{"head_dim": 32, "norm_eps": 1e-06, "qk_norm": true, "tie_word_embeddings": false, "init_std_up": 0.0361, "learning_rate": 0.00184, "doc_mask": true, "train_tokens": 159000000}
Each number is 500 + 40 x the weight over the matrix's rms, rounded and kept within 0 to 999. Layers, rows and columns count from 0. Numbers have three digits each.

# o: layer 2 attention output (transposed), 192x192, rms 0.0906, rows 84-95, columns 0-191
# v: layer 2 attention value, 192x192, rms 0.0891, rows 85-95, columns 0-191
# q: layer 2 attention query, 192x192, rms 0.0958, rows 96-120, columns 0-191
# k: layer 2 attention key, 192x192, rms 0.0956, rows 96-119, columns 0-191
o84:541508491468493564507498484526489505504495510483551458459553519505501399512506574482514506485506501463535504536523521509469515459544468459499509497516490508467512484503463524539567553511557452407480510481493536483459503490541501491517497542510531525526461473505523553492469531519562523492450530462453539472459528481514512472444495537486524470442531541506494473575558465510535485468489485498477495487477510460522526476462435497466539519465531478568415488474497480519493444488540485515461466541484524436455504537468542498423479507514532509523540503492470458503500504549489488525
v85:501491512467481499468471436467487482499486439504471491507465479522450474474480466471531495490563443576564457467513486472496482489517451514513536477535507509493469497513453400498515490442513491467534464527494501499543522500567511497568524494524444465475485521443469457536535545532535419498478479531502497566476504487538528467497509495419499496482476526401449528452484516492496507462489491550434460540426442577478500458555511478520505523500464487499476527518471534497496494545499491525510514496472505517552566510545494544520533486509438467481503515596539532505469490516523532497
o85:528461472503527538496475498467536509493622562512530534514446532531537478544508486460415477536525557517551505478490539464517459492493495532488566491475502533492493514520487484493523541553487469491487506444548513393550425483441536483514494496509481414546510529499513400532523484473447510541560439531476464531495555493471484487563563503541524523522462462499500485518465477516469464482497447576498534430558532514486492548587476475514506548422440555514485518501515570454510506505461492446491411580479439533523427452535526500519475535478461433437475458447463470490518478598506559479
v86:468452522477478483536550528450534500547492491512527508519474480544539473497510568518521457488499560556476462453500536492422426526462487495503478497553532507470478459569556527564525530547458508480528478523535485435537440511492482526549463489528520469520425477443477501549486538516543489556448537603531472503509553434526487497530516582551552499485502493483484513433542515546500513500518554485463459521572534492502470447502459458492522551532498535480461523492521507550477461406556524542519509504469501462553524528524527499444430524549454510495479538440502504447497469573493514481
o86:529483535503449497470499497498529538502513484497478515510523515517524467500499520484503488486510474442489517521483506490511485535522470476492429522532489489459497506448557474519504511469525487420498550503517488509452536505523524486507443515474445567482447523483510518491561472507481493493546492471517541561505520509514468480503540484514514525550544514485495465510508527390507541504515468526517498507512508461482483517439544488529521482512453473533490528474508471453514505542450476430624506534523461482461502484505507478445494493476476512585540493490475506521477476478495473495
v87:546523504521485515500529547504492528492479573412495476505516506466524543518477483453446531535511504519441500505525512539495488539494564531491521528482468497528543496466464528500479474497524456488493503590499550513460561509392520524458510526487504550500552523568490505483548463468455544507492459465464511497496477546496502512524488557492537537513473521495501536491474510491532501520458492443474506494500463516439535516490492514488481472485523475501501487503499433440542476494489472475489493517522556496484381450489445532514471475530599511466399511512489441527495488437529532451
o87:551492488499515430479478539486476492478434480434528500583495490527453476489541483481543441461494476537510511490486422502532477497506512420530533520515476489477486479500503565537477479476505550521498576525468509533535484520579463493496521496555531470445499507500536452520517555482487542458429507489488485440482484534483519485493464515459512491456499493486525430411568475521498492561551499457436539520501492482545501520517464501499476500493532543520478497523533455521493481523542503527356546493511505481434512554495502509561527493472479524494550545478493522470462510511476498447
v88:489539472511496485485475455542512406515496482495506508480522532492465510477509488483472509521486500433481484478527571495499494430429489432469517523479470504518534492468582495502483557525515562543419519496526485491496561491480495481457476495496522487476539504531509504450451501475487529466539470558470519527508511517440460502474480451479547516500519530564529475454525511537475484473482473534515497474477506481580486560443475516510569541472507495495533473480484533477472566427502482502532533462537494497492537566445534461568518453419510491483592501487482522422560520559502510486
o88:510463576492545496566508468485402513576506498489496473467562499541536458556503553512513466502476511486454488577504498483475543529548531469496475460515463500502511467438530511492531491504519509454464490458469474489512513529495492485480477489492479540510466463529522513494537492518580503525464572484514476495507504471478516519449558538483519492506538503461519555553511507476557487450503475483536512507480506441495570448554470488488526523533587472490488497487555469547479520469510530486518504457508559516516487537524510449505511472493502486555497561535502490542520529523559478494
v89:434448512438562449526469526560469547455477470529520450519468491495492531465474441425452444498527513489519517493572411529400524551472500556497523461595500445458453485523445498494460504549519531446530477489480514529509479484512522532529535594507485418414549539507549523507506499518470516460472534582508506469438588480496538470475576453536536538579468541440471502474459503574445486413491482511545500543503535411479518487525451473502479487458513547562545536456560473482517449456499510481454565480521509509448571490550480510513445580546428499455475452502542503507496520491451444461
o89:518506524492511556520472485456491529456515460538487532477525484465535467527544504522524469490458514496529519494468509520503466478525488527478596471499528521467469505522554478466467552478513485465513474474481496447479503483452563503540489518469506526504462504494490506517440475501501468518519469483491468548497467532500466539505512465476521573441478495518540537519502534541518460560527468515482494468571533456471492507539484545570538490503463503494548466564448521460525521544487504527478455473494479507562517479505472513467495492466520445462494466488538479477508551510461493484
v90:463528500494549480523479548515509559481503477485554555506536478500510515514526579554532454516530512530522479517454491519529501533553465499520489503531481502506514457527489519522518470474494532519488478494464501491520467542462471520478525530499511451513485481455479533570517450508483526475535535523518480492542532504519510458486556523509500535473502501508468448477516533509515513483519489511477392542498476534466535484563493499476519480537486515502479522513446479505476583476522479480524551485487527446477586537501486530511491474475577518501472519494519500497501515528433521520
o90:452570574454443577496500473491515490513553502541486428531514478522541464484497507478454526471544493463490480509543510495463471559574485492440458470582488573497555545450498498551471494447522473450522454522482511460515527487544507495515513447443458581524458474518485498516496484505531499439506486471530501542458488510505453483545496432546491502428483527457440474479485583478556478487433475457472510461500490457545504520476516508535527507494513451470513470472528505502502464509536515483516456480439478474501539469504505496458476484494472515528506494542567527469500493468474512494
v91:513503470507424493487513542454477460511526522532459462519468535472533526518478504482584542540480474544494488523543569522545485499525510432516486558462468547525567543517548460456514492553501455520472499470527507523488523505547478463515519512489533556505531529539476527481516535514514518509531502483494488477505508509521501501534463528448490469478521496561478486530471447467523536486544509479492488455501529493508414509489492525477453476500490438480499488501543513480492516525499506488530480495509468518506451472530496525510540511526485535513520524542478489535516512508523542509
o91:482459414515531455512468503489539486502489522443511514537479480530514511479533465499446497510501505545501500491482486474501501472481547487485493530508503458531473510540465543499499459583498449542492508522473537478501491517458498536486506475533513482495479480499468491455542514470466523499486485513481494506508525517475507460501486512506505421570503509515526496442522475527408520454473554546537457524506484535491549523550496486515455484503509509460542532503503501545500511497454466499493491540511513482437501483479468550501490516498541551463474537497446491460407538479433472511
v92:502418518559441474471522562519500504505521527455512486508456499479563506477553510506477561534449482522571535528504489504547518535509534538507528545576499513436516511524540508502449536519479535521521518550485470493442449479411499506520507521495423430504499496459494482497505505477487574474522534471513471483514536471535439487480517497465520496513475556494478460535526548539493525508518497469520478510569499484517489486494482517475465465537505526495513498512522473547497466425551466543488510494473474468481521476575489522477509532509536489482523491485488532527460457501476551503
o92:486507537455538568564482478540483533490486491537495502535515473541490504463502444471485461447509550521503534510463480492501497518548504471475416483541497486466514507515509456507506463500496476416485537490439548506514514515559523528508499546517533565499489523552485514500472502532508455470445534579497497538485481497504496490513519492481506476486528496499513543460532529496488501529486447481484577518517481474500493532569478479496541479521519493501489486483539454399496509520491462488594483517520448531513528474487527513497498507512494456482515466527481530483467513505566494485
v93:416460505486440472448520485476495466500531493528546479503503484491520544491483541545526538527519457545490466484528493486425461505479542454488514480519511524500550530492431479477510520486512509445498426499450545485477522504559468510522535505509464447463508500467442500506525535497496435514530465574515512549498495419539483510444519581423524487483507535507532521449488487524539515509511509536495415573519468495502485460530480501507503501484494477535507537485493517503499558464558490516479458509466504452536613485515501513483455501558482475489519484462492538479506526505468551488
o93:583445407458481489555463549466542552555516527553508527527502503559519465537559513480478395491513501493519518542493568485490476412487490489481423551523492470462474466529487481586510553568506405496479551494493445435448447522497539511528455514496503555453486518497499441512502541515525538452471520485469502534456534541470485455522537467554473488513484478517483479558580525480469443447408488536467484499482543511522521541567496463533481565496513504553438512530498533486507495483474518449524453592504471508486506485447490551427492518523494497482518508486504480423469512575440456490
v94:454459484535521457487457474525467570462479506492526495469513488485534537473525480486423460548495542481510501542542511489462523550480521520517549486536430430523474546465513482437467496539523594488463502480498513523469499443465565480521481485431490474430529525534514511521497481455469522453485463515482522474446533567465497515447480472490511547523449487500541457543458500538508458473499443488556461559530519428465527559505455465531467461494495502520526499493508453505506511461523480486464514471523482529428532453533533475534485529500489495470523475434519455501516508487451534517
o94:495486514397522549508525490502511515495455560506459520499487498492503511526562500504474428442506536552512528478496462510494488473482497506495489484491519486493476484529470498468507472526541499509497490493498443496475492515541484520508504527540508510465524498512501492489469497500577516489461499524492445453495486494464519516508501461444535522462529515511469496545527522511507461441502512486479532524461588479522538538538443489494508499537483504489497508459469528485553545505494476507477486515448546433506545500468484506465456475459480462513473485529507530506541580513543485480
v95:557508474483577483596502496448497497523512433538510460511487478472487533536508466468579524485536501540499450495489513532513492471502450456490519524474466525511532475477479424459540485517500472508456505488472480510513537540507505468545586497506454554520511525423469582498574503534500525494483531447496494510494489415483487445488435488450499539463507459460482491452461491501560465467528504491457579485406510491476473542496603520456526486481477431534553514521533433487499497554446476507465446506476513502509440552437512503551516414471493566538446565609503462505533527480469462441
o95:460490482481502484487472455482540466510474530460516531502514540512463497459449465521444551484557475511463474433539498522526515521480487538541550469515507538502506482497489511403502508560456511605449522553504537454602452486458479482493533499516442483538546494520472424497552519458503490522514494551495484505533473554514520497473552506491483486474451505509493477450546456499431498573419522496519467535501530500512530450482483546557447459462504476495532518453474502506493501429502540518423449489451526467479522502509495577528480493453427474481493522532513447475436451530477531565
q96:488509499435541517513455531563528444422472470537448453475436539547517449520510485443589428372436408490484572394495476486522487600499487498503486484454479447569514498490453531602526562516455468475495468468404521562497513486530472427401500529457400523551569502504564521405505550484464516553494427553515582439479432501512501472522545479449350424446432501527560481456384406476470482529491464474563537506520541560556467514463477444609465472565498525495430545452580471565404489487511492371495531454515529473474503485484565538501529470470505417475477434472494457469493459487454448517
k96:460485557473492505523456482467513527448464526429538490510454556485458465481596513515481569496509443458550485580459554517496553451491426563484535474554551485440536533513504548455483531470523502462444522550547571466533495430525564493502505517462428502493493516498528436495519579509489521502508551514486498466470518506515530524449478487503508482535522488478513545504558547517582530434473501501477481462531515518519552446506537473536435448497514471505538502480513520541495509577549438504484522460505419480501419470536538512540501451513532543418542498520527563532490484469577476470
q97:498534529444546453481508550531523457395450533553417487479445500574444460497498525487519408397416444573445533412544487523527485610539499494504483490440479470539487491461438498607543543494476531418451458466419511551524514466512468410416516530490456492572536517498563555451473523459476469502455478488519579431461417456483476486490583488550436451487429507545524478467416476476412503581428464510523573485489518539609482485449467494606416466552502516496397520427573500532409478484510496392472501439567455524521518528469555475447563481450479439470447431456484463486508470498471476524
k97:456410512511439495455436551498503449437452475423525474542445577461518462486567525439390570608531529448555554562519501487491547488519452535570547433557512462489479538492438608528530522489454510498401494512501484492485471415530499518499565530504420400449518495547472377505523528476450520494413530553462547455446516542505575562488449484535502504519514469513536492521511538605534514416483423527572484458587585538473547485425412460518477454497523504433462481463486510565570506488536464531473610469425415485479481437491509505525496522572527439478567455523545590535507520448530492488
q98:477490507411504486415512561501533469444507470505443488514442514554472443524517482472493414494466435511489525510531493537527439546517531506530549492398465489498454501510493477512532500503471541421472501489438441564559479484556475528455464529492557489504494499504496535468493564575513557478488520517465533455493437434422501483464500460527465495481482530566509447443439468482400531538464458526492496467470519552534478458507456432590471496519505517505473496463571546526478513455484484469468492484521478543452504508525499512492509502488510440492489453475484476442492468467477527468
k98:434505476556490462547491507511481501473516482484490459480512484499466510465560508425415556522543481457473518538532490491501521446510496513510573493540461463513502493501494535499461515564534471451495491574526487541504501468484565505490483503501491468521489507541432431445499478456472519486480494508483495459501561514473538511487464584503570495507462487484446512522558524536603498493464468464517470513591512490551519528478460461507482431497562495491499499472566495485482446519547452518494542476543515480475497473521441558527531496501479484426593548504499531560518535445553512522
q99:448521515478593456494493509537471509437461523559511535471492495545510493500575462442478432485531419562500447484598481458475463583493469498514465534485472458530411489528477488547462529508479518437489491490454530534576469466490573468410583485519492516514533521508498514491537502501469498540507547525544520503512449484427521445463555504554500476487376533487522486507452498497446493551446463505514607474492513456560511514507511469597453465566518499510439523460593518552474572444414462510456470454480463472511527476483532483488552541493493493412484448485489415501491502508488515526
k99:494502497442455471576454503489534499461479444489478462454538582461576493446546485481523463534510611445542554479509478553477522488410441518521551497509470449508478498502506587518481512499478481487477569507500487473520518461537533518513476554508469442487458564539498432459487461475432496499414543515477500489451524509495522505460509513536485528541480505529572483504458509550493446511496450533555484454542556568521484525505456469512512495491508562516510485473502475556555550428559550450450577482461503539416518461495520501463506510524506514496511463496501528500460486430485447480
q100:512523511415586473475500545598502534471449558547535459455497437541460474466549507416447419471481426519451511489555456512441501532496555487491538471482521405500454486498440545542472509514557480463486496494478466511551452497552503491346536576488571470546519513502548505427520480554472503532518530506485555481436496471486456442481508502553467443522415589535518495484483478539448493584515450504547537474516511435497514515487436464528471430517516551420500472458527507482520515411476532513461505495547422575518530545492507489421565585492543455442428446464538460487496493494425452502
k100:449439512520457484480422523480495511468475540464478479479489558446542523429575470469490462514553565463562513521528470525481556497463472527521598498505521479530503434536443597469476527486473495437438540444470491511486447396541507492527552557495461422415509511509499453478531499474400528452447504518470565432441492546508608487432516450525510515582534536530553544511495547597496467484448429494548483464584599485511533480501460499519492518418456536486500561489505537546566494493498515444471566500468466508433539431521510495497494448539491530457560443482531512505512493440515471487
q101:497451477522506470444460523543500507498467470464595489485576535444527486459516487519509556516474531445505552533467476539504582470470486473497518505556511502521534476500559497482479557467528505505522512496513442469476507475562525503565486532502508447473440493473484503485471531489456569403516459428496489508480533490515488474518427444493484535510547525522520466481565473541489495450461433533527419465531511474458500442494510502469581540460519580527550437493415481498567480545523524486504537468489463586481504464463468439497429487470585521483498503495585511536510497433496526521
k101:426489508458526501492487517495541563491464513459529497533507545446515538525554470542483514460533522476539527481473477524480522454440523503515528536522472476517469488509483541502473463456553514464458493450507519489478521440501515475540528575521492448466457517538497500458496535460462528428496546510445501441469486544480523522438498525532565511537531522476548542523493478474508489491446480523489499483492536452540574512549493495545464466467440523500486499460428501468502431460520496533483549509549451485457551479482523510525486465451508495457477488480498513536539514447472447464
q102:469502542491466519550486431489521528522458576635484414425572400447459553518539473491463448624549489480476544472496550511461544521485475524429549481496546444408486506471437572498528508401590489542523538500493476531496527467491602519453514513445543474570521560492465535560512307499478437498434549470433568516428530593474561539416476475530586527574457532615524543572508443522522445516475465440539451504474458485487542553475510575498547544397446446480498458530476462430560523457427543556469590542597533518455473514488478448535455532523507541447449470543455469481502570482541516471
k102:487563441501514424517454561460537465459489496504498480564481510455522569573483512484559540442528494563542510509486530452528516535517483440507489541461546451520487538516441439440423536488453503521455475474530580529560549481538518483561468453437416601461551514463539532457560501520442526503525444412483481574465409513468513501486452433374461467486533480566475503479482479432481470513503406497532531447386403562533523466531542449554525548459525397446572485532500450554563585627477485478529404423505524512500516563465531432550507482474481569572449534515504492579433507481525588446
q103:516489528518517466498534476547493440443531451524384501542488541531442518447504457442503495496490502511466427461537524541543408539547547501463512558433503507612520427494425524539549488528414481494499417489454517526534528525466511493456412509542497583494488496500540470496520508485471518606558472527547491514486456504383515498468499515458439521483502544481501495511483466516411485636512523441513572445483481504518480548476529459593422458560529486512522505500638491486466531521513446529492464514537556492468467535527557519501484544478477532568446500426469437515483493489490469497
k103:513506557528489496491489525496567508576523521467488541537465524596522469549512486540446501551515462500498509609444582503604556482470543489551466455498511469493414553569534530574481405585433470542514449492519489481488410478513417560467516438521496523506478448591418431455502570487524540574423529527514479428523500543487487548540498559441325448472572592532482484468472498421575511510569515506572464423562457532471514432518535506493487518519535477432541513564596579551494509552517514489509494537548450452447440510487561435507485562535464487558470556613516463487406410527522534519
q104:571519455532402409460459468484469482559489455401505472533523528432597520405447549475537474530491612448599528535447455513538531392472506492505549492535420459588422475582564449429413518477533480470436532515490562471488493442523533516612436475493456503470394519492525498420499526497497537494518505498502451488543503535482493505484446464478537514501526472551515500539575524512494531452393474513483400448554539414497542477516522527474510525493549558494556485473380506553562436531503537502454526487522549555486500438502491443425408520434491540460579502463538597470462476472565540434
k104:502534518547599474478457514506584514530407531448524431477499448552509617489502519518368501509545531544497491518543504494538518423432564451532438565478438517502530552580522574538499434571575536434496537538505514620475496561462490435533496538506595470457539514567552447503526447510458473485571459508506509411450480496482538463489484477493505488593476503497461494486536448474476490529552502457504514414448485505541561508568577550451406416471416520538535481441537507501486489454472484549493503518526514459533484475453539475526550471519521509513579480497458462534461562520478497563
q105:519480447499455494481492549495519474542478412426487502517511470399568519473476547509453502502488533498482492524454473540491507490547457438442537424507424444485453484537467468504447474543488465545471615461445507489493559534495467527487503459516474510506493538412464511476524551508488512483589463527458485439538528496481568488479530494429504481509472540534441482520482558553511467543550504526552427520506410408462463458506559482454486557422467576495589466491544525549503418455558517389466506482469497463455528502537527482459442503432589519501473514528516480457584505442505535472
k105:435474488467589588406443507557562489596518492429486476499438528453545567505504473520493542479569556456449495528491570486564512538490537460429451547583516500494462497449527536574519503538466553510545487523513475495480469514456532504492525475471470501526484502543416521487554433532509515471501495493446536476531498460429462453478466469522562486482513452519507567497517450541499466533467463482475528540561421535533569480483464482449465424482526546430497477561503541504477539547452506462485507459463442414517478428481534459502494457446473520514478493582590463476472532505388487528
q106:541439487433481544541487432515526515496485417518519507524503515433481553473472532447498542509497480430518503506438472582481492471502479466483527509459493494455570498472495520502508517548535504513445547485474493509445558478476490497524468496490529507519507539476485515490501463521474522498505439444404509512436479478427575509414500459458506507555508469517534531472491452551472510571517488508508456474543464505510543450473442474534524538450571491525519448510524468516531460562544487494468456470530479475450432562461429476547545442498461496502564494512495439449571564456521512497
k106:445477502519548518494454508482568413527489483460514536544476525455469484502493529497482576518485454512402507535497524493556547513458500447474464535586488444469455556506534500483492481543478543545435520490531490497498570499427528516502499445499486579492498472493471516444535462529541518468516426466508542491495518524447409412519432502482509480341517518489416528522471443485572520495498467530478488450430483536561497560474618499486511531522467494442567465530538489504483539511535516455517531437435493457526475549454559474614506490423459543545481529511473546517511500431526540462
q107:477575545522595500570551418516495514517491478528434451491554521443395559480510473509472507586502385472467455510551514586480520538542496493389482545434526486466551394500415497518543498539487422500580561439497486517478557568483494497449470593521581533495580532496514554540553487539523528594537506380494517491501450548439592581438465512494505530562522579497539566516500508526474461578518465530481508472450462537503487485485553515510537517480559424494563416552556494448538517509428478469445514481502562458502449529550536492526518523451486523513452487509541440459477489487506500505
k107:474533415516506449476495520487487449539496480556489507540552490513523485568499536451481484490552476437466474516457524458534507542497502419479464500565534460559493465484535498481497529515443522555460515465529537469567533502486469543473493522461514581530441550483478528472552503551552512506512510494470474526523546495478415514548480498449444437392531604500424494516494469465522468556497475529527496449532463586576504416442552458487532477497567588518473483538506507505393541499511496453521437431502471519523521475489520430467434506504421529529463493500528540496489444492422460486
q108:527553565492511534520553491489462576550548491476424469505462448479436517413413453463521454481481482517482473493520515506439425501463525489495494549434407492481506472507446511501459524469548456481517534536446527502501568561444511535458502490478500554548549553469514558520535431551518443603489517519511549543563475471433562510463573486494527525500456489519514537490478510485504482619428472469426459476485466484461535516482496517484478471509495417513455475530545516478414473454381461565429510555504555505489450517598549548487469515506476510485396481524460485494494513523502475478
k108:454473443563557452531502537478475384502522485578477428489498435497587505565495442382507462458502470478516478491463458417546498504536486480536463599466558501495569470583480534536470502545514523504535473539503512512460504538559438415572428518503445520526513519459482542456452548542512531516455500479458484531562543464531537397489493511448435441473505528531518486587553491587432517519581496504531501486493460645484482489499462472505473538521518537490485478593538536544473579515516504536470440423432495514544555435534485482441613510568473515507559498545536552623452481475520515546
q109:544461426465554503501494529468456470491485477519427533518447517501454496452462524479562522444471471464433474598520510522532418473504518498449477568475455469580547447445455570459528490550488471436454444558496517504496565479557564508486401499473428512491472525543535482443514561513480461544480547491509438510518447523474504514475561500438452484524482463493517472488439480496514488668517532503481501448497538593499492528479554452498551483522543542428397561456498436433478477512483418539513540488511457582507483490526454525483504487513451474506422502442491413460500510437505495480
k109:532561489562433512522516491451494437491514507464516385413456490503431460521511533528485508523450471492439583497546545496517526481476482533567553515571482520406477561599510537562470397554570483467533507396518546505498477518466429489434433469463503491464534470535588455541509481523551486495506503536429512548459531587424530491534425500450509529499521467563443493469551490472515571516559527417544535486502530496519554546533456492512441525516426507556461524555535518491556563505504514512511452507404539533547516522519581501525527437501468541562495591573413461464482475517521519543
q110:482465476459505515441496502448522552581485570413518545482527489509537466451510448526509444552495512536560529536517512536484506438433483510544507411499516480474508472559554461478482497525552534439527562478445495496497515440540533586480540488459523452469488507497546533457462560551515526458511458470516503461467480593572498568456449461529479472570490473553505463532496509489506491369470432536509443539526503564410485446516552517478434566448578604419520500532413507465612467508481540490469560501467489498510498463517505490572491525403430544492576516487533552473419501450518507462
k110:472546468514503496584453517519525553525435468584452516540533532500503579545490467433472530545553514536443493555513558440503547513520467528509457418531501481531530544459436521442482472504448472482537549481559579582487480502418551481514529486415526558460529525501499454521520465455459481566479519453477555482491628498533396517494488438530560467486513497581456559493440565609624523509522504504547573563498539424554471478468482480493510348489521518530530491434453430461507485488397540425510472474438515583468454545461573487535415486480403442521558564455545542496472571550454465535
q111:463509471443564591559530494499483500499482525599476409492410423528415539578499516520515498453539442508411467489575515514544453593497498487469494510474527523431538552479385550519560492520466511517540439475477480552459528580506487469405495500480558522528635472545474607597556409507489448557520522508483503512479496527495521497467574545510488458537462504565464483432417517468511493535589519412510536523471493584502442555473483444490525508484495380478436499514631490428474509422495438547500484507558516454487466563519496547522534507549523526513409481512466398473556516517483512519
k111:550523419503427513524497438477506436438564481496545476510463509479529476542475548427570521516402531501440530520536522462489498571539434512529482466576537471508509494406519455446439597469449508536506489484425523471564554449507481563473410437497390571556502518418495526509491531491535554450456506460498464647498489498459475465549479569412501500464547472549507500466563445488516527507508545501524532534525478557555462508480444396495545569512584484513522419537538514564534592577501560504555438480453510538510539485545491527487462463475430513533508511539517560532464476482550544492
q112:519588454546542509485434473507427489510487514554450515453499516519571534472523546548494492472520478476461476471487483495476489523516502480503475512486468487500581485529535568488481501452487499557539509441524547462531450564481524518428526500502518516527619514510568563500395469455519416589517530497513532474523506539504507492513551554489469475530465447484528520473452480516506500508506512432502523504509477510518515518459477499473507560504538549490503526475484546497470504497461494513495526509488525498539486495480586506443589485487537453472530502455550514507544447511536461496
k112:484391498532496474468501560535464452436484451480577501541472562452487506508573513406461437516501508441561542521464487563512552489458475549515587429553576503463507482466472575536475524465481560452471519534453458507462545395506432517448576508532436388487499514530511481482543509477501522450457492596422553463471469524508587519500513494543477452557427553512532514561485481569516476421427447484591464459645543478508580531415440482553475446508459535514454542491535523525534493499521502534476571469459466488532549424505518519521388546524542420466522480539553505449517487470599510547
q113:525572485554517534498478433514493521525543508513545475493509500508568524521518492559491553511513495441482506499462494501467523474525478506509511463503482526478570521489517548461512507442495462571552560505557542489467437569444489561511464466479528496529552523485528514505477485513497469544550495509505498517527529514516451477557489553457481503516512503530497512555501484545551499534492529427483496510537480453503493455490488486431564494464553568451518515507486509487490546530496495566501501516535558516514457520492469499479493524534509508513538548499533509531493491501524433477
k113:480441465512442476456536528525432507516512508523500518492494493484519523481492471491463451507516508445484549484496419456493485533523541459501502519438474528522469459462464449523478529551509525528450429474470423495446513496499527518497566530530485456450541442517505509494492492518477477472444479535495542467501476509421530479549495502522527501528454477528528492438488500553446527489473458483531467484493456474493454551446507539473518525492483507469504552503496502468508471465507538483536487524527482523518528466453513496473480506468494463542491489525480424437465487460509545523
q114:555539519442550484509473472514531478396449531544481475478523498567495499478497517464502434477433415558459524418479432517505523573516453553472496491448510476521471469456450507596521553474501503396502431538472535511531436471526481437404461545491449496530541529480543515468535490509471498565492487469505572486481501489507450423525521483520460411512484562516509479503462470527374472556448474505549543462496479499548496548467490453561468449502520521491458485426541503530449536495489534458485494466558505549519542490498518510420522499460462457465440420488547459510445485499480418522
k114:440423570523482478492451575501477487500470485471583545575430560514554513525551481462417486563579526461546525538496492502481522494486505516486553495490522488542474487522436531535491535505452547462354463436492431520485447386530507511565546537468503444430505480533536438539500512493449545416431494597443515412393523503503572562505507484519486469578481512477519502495525503532498507417511436476558456483574528469507521477441486476474493490517500523482449514449484563513536445487507475468505602506515403485465496491450558472473454501567520449535573495517540506476478424474537483453
q115:497499523371463460470475558488502474423470535509418466509518497523542477475495574496526383426464454549481555473482464481545532547493465504552468491484491476502466491484441486556486545489496480433478483499415528510612538489543504457434543527494415477516471564496535499481533508484504496506473496470481573467510480443514503503507554476524453454538484521542535515480429435464397489589429482526525514424436496524573507512454517486599459481510480556478387508462515475550451522518472568432456508458507503540527523490490530459481535493498476492472502461496483480420486527513465471501
k115:464456517531437472459467564471515450502487525474522465564416561490507488514587500455463551499529518502478586563515521465517546506526496510518537483574548471514511505483441527501435497527498497517420481482525434526487407465545480502542553433481389489437552443528509413533531502449475500488457491521470527496447521493487504514501475466485465465526514515503496507487485513584528521455473434486571476506519587504490542536471479451495502496503526531471499535509503505519583494511485476488520550458458466462484488480449508494547480519489468478524581517511508531502506481489554512478
q116:436473492459540492481440490497500506465448488586528523494501488507487503467547499541504485492564452533520487535550486516513504561492422491514522479557532462529424519490514480526427518493527509542508550417453524494557526422514581446427630474498454517524516565532471511488519467494469495497496537507517569492522500501485527516479582483541503528532455458548501527489448498514473462460447448502511508466505488465572547481488595501604530484516465472477486503461548487531507514442444473469500539462508478451476457473480449422538526501475494500455510435563532501469529517465508568547
k116:504525486489441495503439500480572491493464507469488531496493538422500518530476514494562504470502532521473501543503541492518552522501500452518529486563483447529470539491494498458469476489521467495496505466518514486514490519507525554530508446491452524483532522483490464433527503475453544489483539446537543514486491487448464490467482436495472467472501512549539514527479536496506506504454468519546530509418527517514496539537442491533528464490465516458528523447520445539576506519500495435461520461475526520451504474426496453538465505393458512527502540529516531530498510467499511477
q117:480501524497595474455463549531504537486406465621470458458523465540539521455557443448487442418507429576497466469629485527469479603517451534547519493527492436487413459476482442540397570562496566461543468411466496500532511477506566461315634563500542502539553563504539556457520490454452473580536468538514560440477469456443512496448590505530521506533378563521486457527437523542470490536450396512496541498516536410559508436533505428573520435556488519528450535441605515541448561461451467476457516439496483475479503479490481447448529548481469514438449431491519406490529504462465540526
k117:410461489469474463469416533540512534491448490470458488402576554463549539503495489485459465504566525417520507504557502547521562450439500493467568465514529426498483526459505585535511553507535549515410520496516512491493497452505606527441506531443459447470490568531480449434522502514392525446480490525441523433384498524472479505431513477548561506514476497484515452506455494542522481453457433489510463510504525525455564559467498513557517452475520580439512502440465488533598539462501516421429590473538501523450502501435485475533483531506584500462483416522543482444492536444471519476
q118:454500511522556480525487454573474493458495429474539601535541534513417515477448508566550606510475422525565493578529453519454524498532507538506488552462554527552486446475510432507562488517432515498508536501496463509528531538527516503577475523483469470483472455467484476502525541521485524529484550458488487534565478521486487420493542479502470560494540509491535503405500492510541434473457531535473500485517440505568438444500500459500539470581471495512549489488481472474509538587488528459545461475471519511510485485464504427524541501406495497518572503613553484473469488525502578532
k118:492541507508418454448515462453463465504486539493554545502475454545445449521530602582490496501580561475367472465474525464522466459580498448439445463518481526548501479554532481549572499513510486586420483505542476445512468577466503518414512505520522517511448494519567514548480488547547439514542469507462461472480579432445451486599489484443483486445475507437467458512444482450494539451482533466456430547502471444455509508470566548554513465542471461526459474498423519441418443457533465551502464557486440543553472535461547486490411508472469488528511495442487516468540454556426466454
q119:546383470464513511513482503486459575497543495478443525529496502437512488412413445461480527480527478549458448531450436581466490474521477508553492583457439543497513478494518496451456493491526484431468457468479593530502574554465463488519426493507511525480485530519572583631516553491524457571508459582491466522512560429453502468502485527487517518528499438476465441533505530523430543559503497448429466418545475488433519465483554534460464485458523525580474522565542484435440494531428506533438493492490497555410504466519481504436406563505426543422428543503493486509577530525568576532
k119:449485539492544480525463472478526448476536434494448492379500510492563521523461453481493475547496507513586466456506498416504487518459496565465464598520520472355450486510537580521456439583587516504465512404543430484506495484550480436439427517470452601524555494509495490455479496570548551488452477553444471443522564536486508462479495509500467480530660456497547502525533521489517537484672494520473529536456497551553540498514527451502512538526495542467528454585486565490484554470488534494496521548414442457499519503547559566487615516518549475545514460562474459539500536521467517581
q120:515542520574538494515565465560454543532505464423487550483481545461503519420478486506430539516443524455579489505501525505431522459458570505499541547538427465523522410506479528484480512493490520496532526520508529452410554491500518515545507521506539493446424508453538463503500531466489553568481438494512484523533491527504520596503470534537563575517477485467519509499518530540568466510449499499503491464544569514490549478537482565457489490513503546532567516488401445544546503529440450473467510489499605448473475506496532521522437551490519527527516521507529544530474483481486502470